{
  "n_layer": 8,
  "d_model": 512,
  "n_head": 8,
  "n_kv_head": 8,
  "head_dim": 64,
  "d_mlp": 2048,
  "vocab_size": 32768,
  "activation": "squared_relu",
  "norm": "rmsnorm",
  "norm_place": "pre",
  "norm_eps": 1e-05,
  "positions": "rope",
  "rope_base": 12800.0,
  "rope_fraction": 0.75,
  "qk_norm": true,
  "attn_scale": 0.125,
  "bias": "none",
  "tie_embeddings": false,
  "parallel_block": false,
  "extras": ["gated attention", "attention sinks", "short convolutions", "weighted sums over earlier layers", "capped logits"],
  "init": "trunc",
  "init_std_qkv": 0.033,
  "init_std_o": 0.0,
  "init_std_up": 0.033,
  "init_std_down": 0.0,
  "optimizer": "muon_variant",
  "lr": 0.0119,
  "lr_mult_o": 0.709,
  "beta1": 0.95,
  "lr_head": 0.00348,
  "warmup_steps": 0,
  "schedule": "wsd",
  "decay_fraction": 1.0,
  "decay_shape": "sqrt",
  "final_lr_fraction": 0.05,
  "batch_tokens": 65536,
  "seq_len": 512,
  "doc_mask": true,
  "train_tokens": 617900000,
  "steps": 9429,
  "dataset": "wikipedia_en"
}
Each number is 128 + 32 x the weight over its row's rms, rounded and kept within 0 to 255. Layers, rows and columns count from 0. Numbers have three digits each. The size before them is the row's rms in percent of the matrix's.

# layer 4 MLP down (transposed), 2048x512, rms 0.0516, rows 1782-1831, columns 128-191
100:095189152140143127136090138113097159155164048119165154125118125168131089124117181138099163092179130143134163089132170105142128126109152139147065092110141184145125188121111109132116205021141110
086:157087144105149163131126050153204093125117091173146073134100161119107166167138126144117101115086140068124184125131061177095186126159144096043127146175124105109111135150146116135128080127127120
103:106138086118111137163171114182148116146125185144111156197101103135149129140151127160101115124149115126059128041094125126106184126097128067137093145131134150137155116149147123128160096137126153
086:137133144177125126102118135100098172037153137131080126172142100069117135104123118128109201126130156140125172176100137094088092096156145076149129151157062093145156112188070122173155111132113077
129:099114164206152129101076094086140144151150079103120062136143065149135125151121155192168142099184130118173144098129117185087159127119080113106165142137090141181107087142148135183155097091134164
108:191120126172163121132123109120136118145151152087087154109137162166139062108135129089101165114147069185130101107113091133135192121098092082185128113192084117127138207167121128136096124165101171
094:125086136154172151135154152108075106137152122138131078102033097123141143084168114111106185132104133062099103084139155158154110093189145114183166158190182170174197155096084111155102123093133093
106:137123140098029148098103106109157174098172160061109171147119131191137130162065141142110088153129119076175098143093116168162144119168162118125072126086164168131147159109174119133113101097101097
086:088159085102118149150094146124081128120148157170153175157098137118127117172140131075102184125197149156130143102178118074119137143124147046129177141128136136158146119114121103083128084061145129
109:063122178154155167107132144144099071109165147090084166115087165141103138107155130147075143148149132161142149139138115176160220079144097155112135133173111125131178092141090078140164057173061102
095:112086172124104111135105096133128151208157148140146165125159048136105082131130102164137121154119134108157128160130119151102124180162117103113148150082129135176157107096128137097159092128099139
116:084140157120149101103123083125159159131138141065121176159144154178125109104150124169058140114055045107118138114156100096149161059136196125084079136130114130144091103197193153131150169087187112
083:194157106092112117195093140136070153167143167116114151096086128116088179148181055103097189090135199124142070037133102112169128173146110129130127128173101150155125124137135092123107104135108070
088:117118166115059177131154187143123096112155208165115139147101142113119138131147165101119095135141094089146144160126137112120170124079168171152125091108135142145124142039109093128148155171121134
093:163146161110077157121194110129132146129139137153148179105130107132092131107156081127115123101112108159097132101091117134131122160160110110132123157088202129145184097136094106152214156210064142
096:087073176092167231153067117066149193102088175136122132134146148126102142156150141066132147185104162112138109166089157135153166164108096145112054142134107101091114156133108151161167110079138154
098:174105088134132083143094165106130160152045121102153121112143138134089145059169193181132209067127114154115189155140117101143094122134140099134166129176113157131128169138090107166165089177064116
108:124134178181165162139136047082172069167129135113115124151127142107092167200086144120097143137115109115134163149114118147139191137181157117124117092169095095119124090129190154146171126122143158
096:053116200094154168103112172124151218163129085103106086108096125098134143103143082158154109155126151151156124164060164058076136106153126116120169082199165105165200127153170104143124173142088138
098:136141142149101142105111062117109171150091068109092138090116156108067190123141088190130144115093139083123100126108130136123145102175152136172129101107132122113094191122156126163135163147110101
108:072143077126133089116129152066161071159162049148128087137096137119124149123133118148197132081133170117117081127122077094140112161103087132159123157144100104160167163126113128093166088109084137
103:130152169101100109046134129111153168071156084091155126097091112192140087112138084059142099127099101105148146141154179073164163165084164171141084114110160109126104061128125096110165199138101113
111:174108113113162126137136050129124089132137120161160127095130130077156092106115161091165079136101129117123099098075125076171129145133148160181177119150171108152100134120134131071180105102160168
090:100137165128218083148095140101132144122117149086143180147119126098154200132125168110185096137102168158116106188070128078196126129130141183133129134149135141093200126151124114088153092092107148
083:096103110172184132104105105173116138107123161105098176116102090142166149163115175128117127148140178147164089105166144118090117173097110096106129124027106138158082175127137086116100121154109142
109:153181149122139078115141161091132168186132128092064157106107122142110132168152164096113137207167121132121199128108137205085043137106092143110193105107168141161089108120170136148082143148093195
109:144172186135132125140125159141129141158096121095155078155085118160144140104098178136138120145108173119108154148039098183123138116127122091162124123135121104108124155084182159094167178105126129
106:155129153145100106121091127097202115117137093101158096123127052129165122114125123095106078108118133126112163166122113124141112210135086101100105162113059127170056100187160129109124093111112096
125:129119155074084115155138118107110125119115124053151170078113060154142159162188201118137144115118161150153159098153113110146114140175182106069102148163155134118164111167144130115131069075167132
091:128175176082121169100143158152158094127183092102158150098167096116138161168179164131049181128162145125122117155188124071131189149137145158150121123090058127197151148195091200150092227116138124
112:160172174073126118166131121153128143149063103180106159157175166108118180116082118194096124052135134129131135073135135107169112129138171123125128161164113119169125085083091165135083158120115201
125:138102135082148084152036075119133131097139193159101112167171140106175093114141109104136112111116134161117060117116137127172113109087138132127088122154169081188125120101164115132181074206149106
106:117169133136141150108124079104089163118111027131123141161182113132159124108143117081144109075115099064136117121085107152161155154126108182103085116128120131109173166145180128160130160182132101
106:139153128123115090120130120150117167107138116168182120174146178127119149142094129167133098122148095142134076184163121145138121153133099108106109057123166095114145131151127076146064128148139188
099:118146105143183137133137150118074158119085150139071072131114080130086129053143127138093131138100152129110110093159057122100145097148074121151125135167152066160124188105077120054100076118076164
120:117086173070090101120139130083137124183145140131110107150140097139076152087178190102154061160132102174079192072183157120193089124106134111097155129110126152148140151154135152106138151139081136
115:101105164152170138112123141130070137078136179099129155125109163138121089149083163088083134192124142143171162154081120109147124100135119111146121135167174139171133145179133092135081022152138195
112:097094166148126139099219130088141151158133125087134122159081109153175144127069105097125219114132154118160086126145053139125160099098115155094157132130171126131150143175113168142148129088206118
100:161114186100135134115130066163177175112109149147137154132101156097061116115136153130172159122090144120135177156143088172131133130137155086117166209055063150149129122111200139099143121125078116
092:157095136134137156129151102127131123161127201168138164159099142058135128142134118124127126158125127172138145097112169126074098106130147054141143195117141115127154092108131166180172163137154102
101:097172114131144127172113159137153115108123135168096183160174150132065117150150136059064146108125165157100121104132150053138129135204134100117101116097086124105171105126097119056096113162209084
080:158119100102193082114145125131063133074128127127130156155128127164109146104157134122145072180136170082184094132086198076124112114125165147152156109086136086133175125141119186176078217136155150
108:151145173137132135161112066099111143087133151089114133129090130115135144107054103171136089103102152152100000161162145101157150119173104099133117121124077103214101128143108077128124112094097160
084:131090165134183108122083055121151141143241092167130116129047167077137122126177140150174132179166133103120136090181140121098168144126163154166156045144181152062163145159161102154091132094132158
093:117079115111178128182074160105039165154107131119157148089154140154166168143120127104119133109137167168166144123193073089141167187088155059114106077112164117159092155116130129096087156042112173
091:127205142165126077140090066201157143128099130183146171172081091068111090168167152185162110124178093114119088193069072123135131139184121123130090093149145103119156089091115104110106127065078154
114:122118080121124147136123139085095170150176127127133130145136164163198143120120096110119151103141139007161107178129142130128113139142122120146091093144141082093167156184167156076126089175173135
090:130150121126117116177073121082110110100099069098173088126090169143183156127135138117205103150048222129115075135079145070159103118115094172175046119069156138113108075156087141133101147120111168
095:102147177105140150070170138050134110118075100111173170131121176098155131077108103113149156077130172120201080080135131132130120059106167148161149103165171149130156127162124107108160104117175088
113:128121152127100105061112140089098127105116144152098128122097035135148114181093126120174117198185122086102136112173135125087122166116172136101112146098149134148127187119140145196124154085119108
# layer 4 MLP up, 2048x512, rms 0.101, rows 1783-1832, columns 128-191
090:163162150197123078123152169089100167145081160237130122124140212140139179096141107069142155155142063138151174155137175072077092139124185143082134167120127137183099111130163118119115103121143162
093:146125186128103096213046093106079094176102167169135200145145099099080158149169197138204129127137156175157163138152146109140113152082122110103104172089105103051106139110070133099129158139136162
089:187091099123146126070173096138180119108146127163104123168125164095156117133128142122064131154150198174136120113149123137142137117169131136183100115095111106091092116138124195096054162136120095
123:180096108173085106148154129121124063118137153094089169112150093191146126157155164129119190116145166105090172081048142128124117133119118141134122187128119137177066103096105154168131166160223120
103:128159114144081107131167111053166137077117155088190113134096117128165161160175133109062100115202130146156164082114143175167128107173163176147116114138144124213167194116150135157126151154088117
105:102157161045135187086122090157097149135136088148161081179135082087121176155177188165165157122126132127123155095126129123093136136129152163150079128131133125112129110153117156126132108171187073
105:164061097181157150122164104136134195124192141100120064115104172130164143145106106105114097146184088159188122143131143123119070097130109134161098113085115080100121146078132175183114136127109087
086:142163144153135112122141179150130145113191158119111084123127089099167176215144096150153126125165146118155100124108161099070077080081154112112063109105161133068126114138156139161111099153073115
106:158162120119159090113125147077088131128110152084106140101164125211170106078170091070115147138170139159119123088125116154155128121116131092145104143117086105140150165148116145127116156194095183
089:063125193140120166147133127132197147137120166098107169076081179080082166120170140123155163089138130115130134139188106104109119123104145132071152177122125117128198050163168109133140114107124064
106:135095122130167115194119091116158164207146138147095078139100160118113148106111150148114150138115105107123139136159126088110119138059132077122171133150122098151078155154151113106114171105130116
085:120094155120133120095131145151137076135124085097151135131112191192125150121099113136160156160120126157159087145138080133083095156092136153189117137072138120170095110125136156130185191127133100
084:192091119100120159137149138177204130152127175122170138100143147076198114150162080165101154102164137124136106066103120087162131162110154133140180164123163099122123116131152175120129165094090146
101:138191136201051125162131121123070136106098155118152122145080122108160105141137122102155169091108142163063190149163131159131123156156103151115120126139138141135200120090104213097144144166136104
095:133104106073107069081100177107153208089110105173104148110106085152127140177128151122098092113151195108147142128067156108139189135139093116090150141127089216155137120134078114160137141095183140
110:194113115106130169149079105114105140105175137110105114087146126137160158153203141148097206190135096175175110125092090104104151138097171176157114102131128128148129087135118082104132098105107116
101:179157177186098028098168098128173098138104133120154082143125097153104168159103160106123173141128082157149148126161140156087097114154184145121117161095133134126103084126152142145115077097143137
095:110097072196085073146047085107072053112112180127155121147091119157158072144149197094113088169142045170172098111147175131127155112118130080209113140148064124069122136204142157136122150118151142
100:134162076144158137147114142073144143153092225119086139152119116088132153116097139199139203102107119113179101144098141088138083135163122174123096186081152118131136136138105146125112147125159147
117:094097105167100147128184158143172078125150094086099123150105087140114138147111194093121088109145090089116092115127146096151116152134100157114073093099135058122121149079130096145180135128122132
112:197171108201137119094141092127109149094118126175086143162195163124104148181126119063109109109088125129179135099136148106142157095108127098113148129118134145032120116121132129138145138103111111
098:135111111078174149146157162096114098143146122131218153122127115062124173159139167163099135140132125130155114124073072125113132165137128179126110144142120142074150063142173065093064139170110098
095:138126121164136114142138139172107160142109095083115126157121108164080090100102120108131112136067150160111162159169121089132100149173094193152158091101149155144120112149100140126120174100120085
085:170134172122113102171141156147097150154150091163129192067110141118117106108075138098137191119162122148116155080166184100131150127156118127198111141051149137130105128109108198089209185091112109
109:193100175102145112099086059108118097087113124141101101133157136104109116089110144141161135156108143142113176107146142124155089171102133145052137095137132127159157135113145176129115123099070126
107:218136122113084107186163155169153135162133185188149071127042102095097165129142191141137137125124109152138122150138158139135026173158194143053087141085125115092116147125142141089126146121125119
109:183086130131081075145144132112085166146095124087091156069170176149094080111144105155103175166096151147192131110100133151164171157143089153156109181122122093166144116078141147147121069145156084
111:116111125093131139142153056209125161128110116071110103106110134177143175119143093139114124172177117055119163137126113126136087117152146104104116182162125082168098102108086127114103165136171137
092:161152161170087152106098119121168149168100162126064130141134121133123156159139173185078181122138162133189119110106086120065132132104089126113154162182094146112123106157117135141106122164134115
120:088112137086080100135103109094103129125145155178167116063136162137141171135181058112063121162132102118140094177143139124136129149173166117128091143112116104160108127045069131116114150157118096
119:130163168123110076078080110169131104144155070137080099173135136126102121126122091111101116201125107078148102111094063114140102169136176154138112122116123142143155138123122094135140135097147120
102:138139140115127142132138142126101105144066180098062130171171098130114092152189103199126126093127122123042205179105144135204134145114135134165128135154108092143156050152154099109121100186132120
111:118150137087121074127133074077184150124120111149098058158175197228072050112137151096172130148113101127175161175082125074133089112197147125105073148103110095114131110140151106118164188083159059
105:075120182163114143111117113149144118149126148184108163114092185092134119111098114078135157148188049150190137184128136124092176144169140147118171081171110069085110175125099087098142115198150095
108:155094169113128122124156073143079105141130122137117061145083140125096182135145127145188068134118129171137074104134108107157150168128147120105126132155130126176096144143146158071170103086138127
104:099092087110092119123130178172155131126128166131151178132177174073084089136146085090095130156087094163124172083144151129176122168093190136131076131114101139178144125077159148129116131149135125
107:161092139189123070111098184150095137150088096122122139168120095160103109144165098104065078103118139121081186141096126086103092134072139144061118169104208097088152154145105142073137079127118164
102:175097121117162102143148120083093147170112130124081113109130113160078112086134090165148177120117134135161134122110127097149208132128126108127186208091124124142101091055109151125121173103127122
089:141110145146114208166112117117135101168126143152170092155114145082111131160131151136111161154095165106114161102167126141153094172101086132114158160105128115155135132150087130178088149094099140
105:152111119153067119092144117103156088173077031130100119147157149098143165119169097130152169189155117119184104153080147015095134073137188135140153093134167123121127140109088123130093148168104094
082:122156140138055183069098088123120140109140147108157152165158088087072138141163162031105148158116095141139161098082155144135066135115154190130104154124113113098150105111139076101164118116159123
101:168134157205077113104146115121186102141115154097100127092105124096114222147106150126099186158151116129182140139153104116107188143153102163162142090108198143125147119135090160066120121198111130
091:153188121114075113164123119124113174101083125158168083150134188170127143108173160122163170081181145111170166122124165060155114155087128153134150112159159119093137126131106105178155101113084145
099:181143181087146130100107105071123108065083154166159099139096094135146149140129149149137144073147059143196086150106135133130111145110125096160099130123172167161126107205097097066137173133118193
090:120117111135112152142124125138161101151155180170122106147075105198120178123114162104130157095143187135098129133137103140190147135165097155091076133092144086102195110122109089113152127133093137
112:150144181126142152160084104166131063124140104121114151098166134144150159081090104098131111136169132114121140101134154118148124169130132054114104193065123152192119152155151182097156116193113117
104:163094124110161147134143071127054172152103124089120158090152158134116094113158123133103191158133154220157112141114113160098140022171133137151176155124129109113166147086110165120130163123115100
100:198155138148122109104174091171128159075058131088093118103141131143105177104175097102155109171139122122173100114146140091144133150087097154122153120160125100125073147128113129126157165073128152
118:154099099129123124169172069060122117082131128150084160097168099091192160117132115092177173115165094126109135095111117147150098170140140144122135159117107153148117142082113177123108092099121171
101:152167108100124112150151158082041107161127174172061149141170120059112166155123168082105105123101154160119080173143121089170109067146156113084162039147099101140117171161116115124103102093090160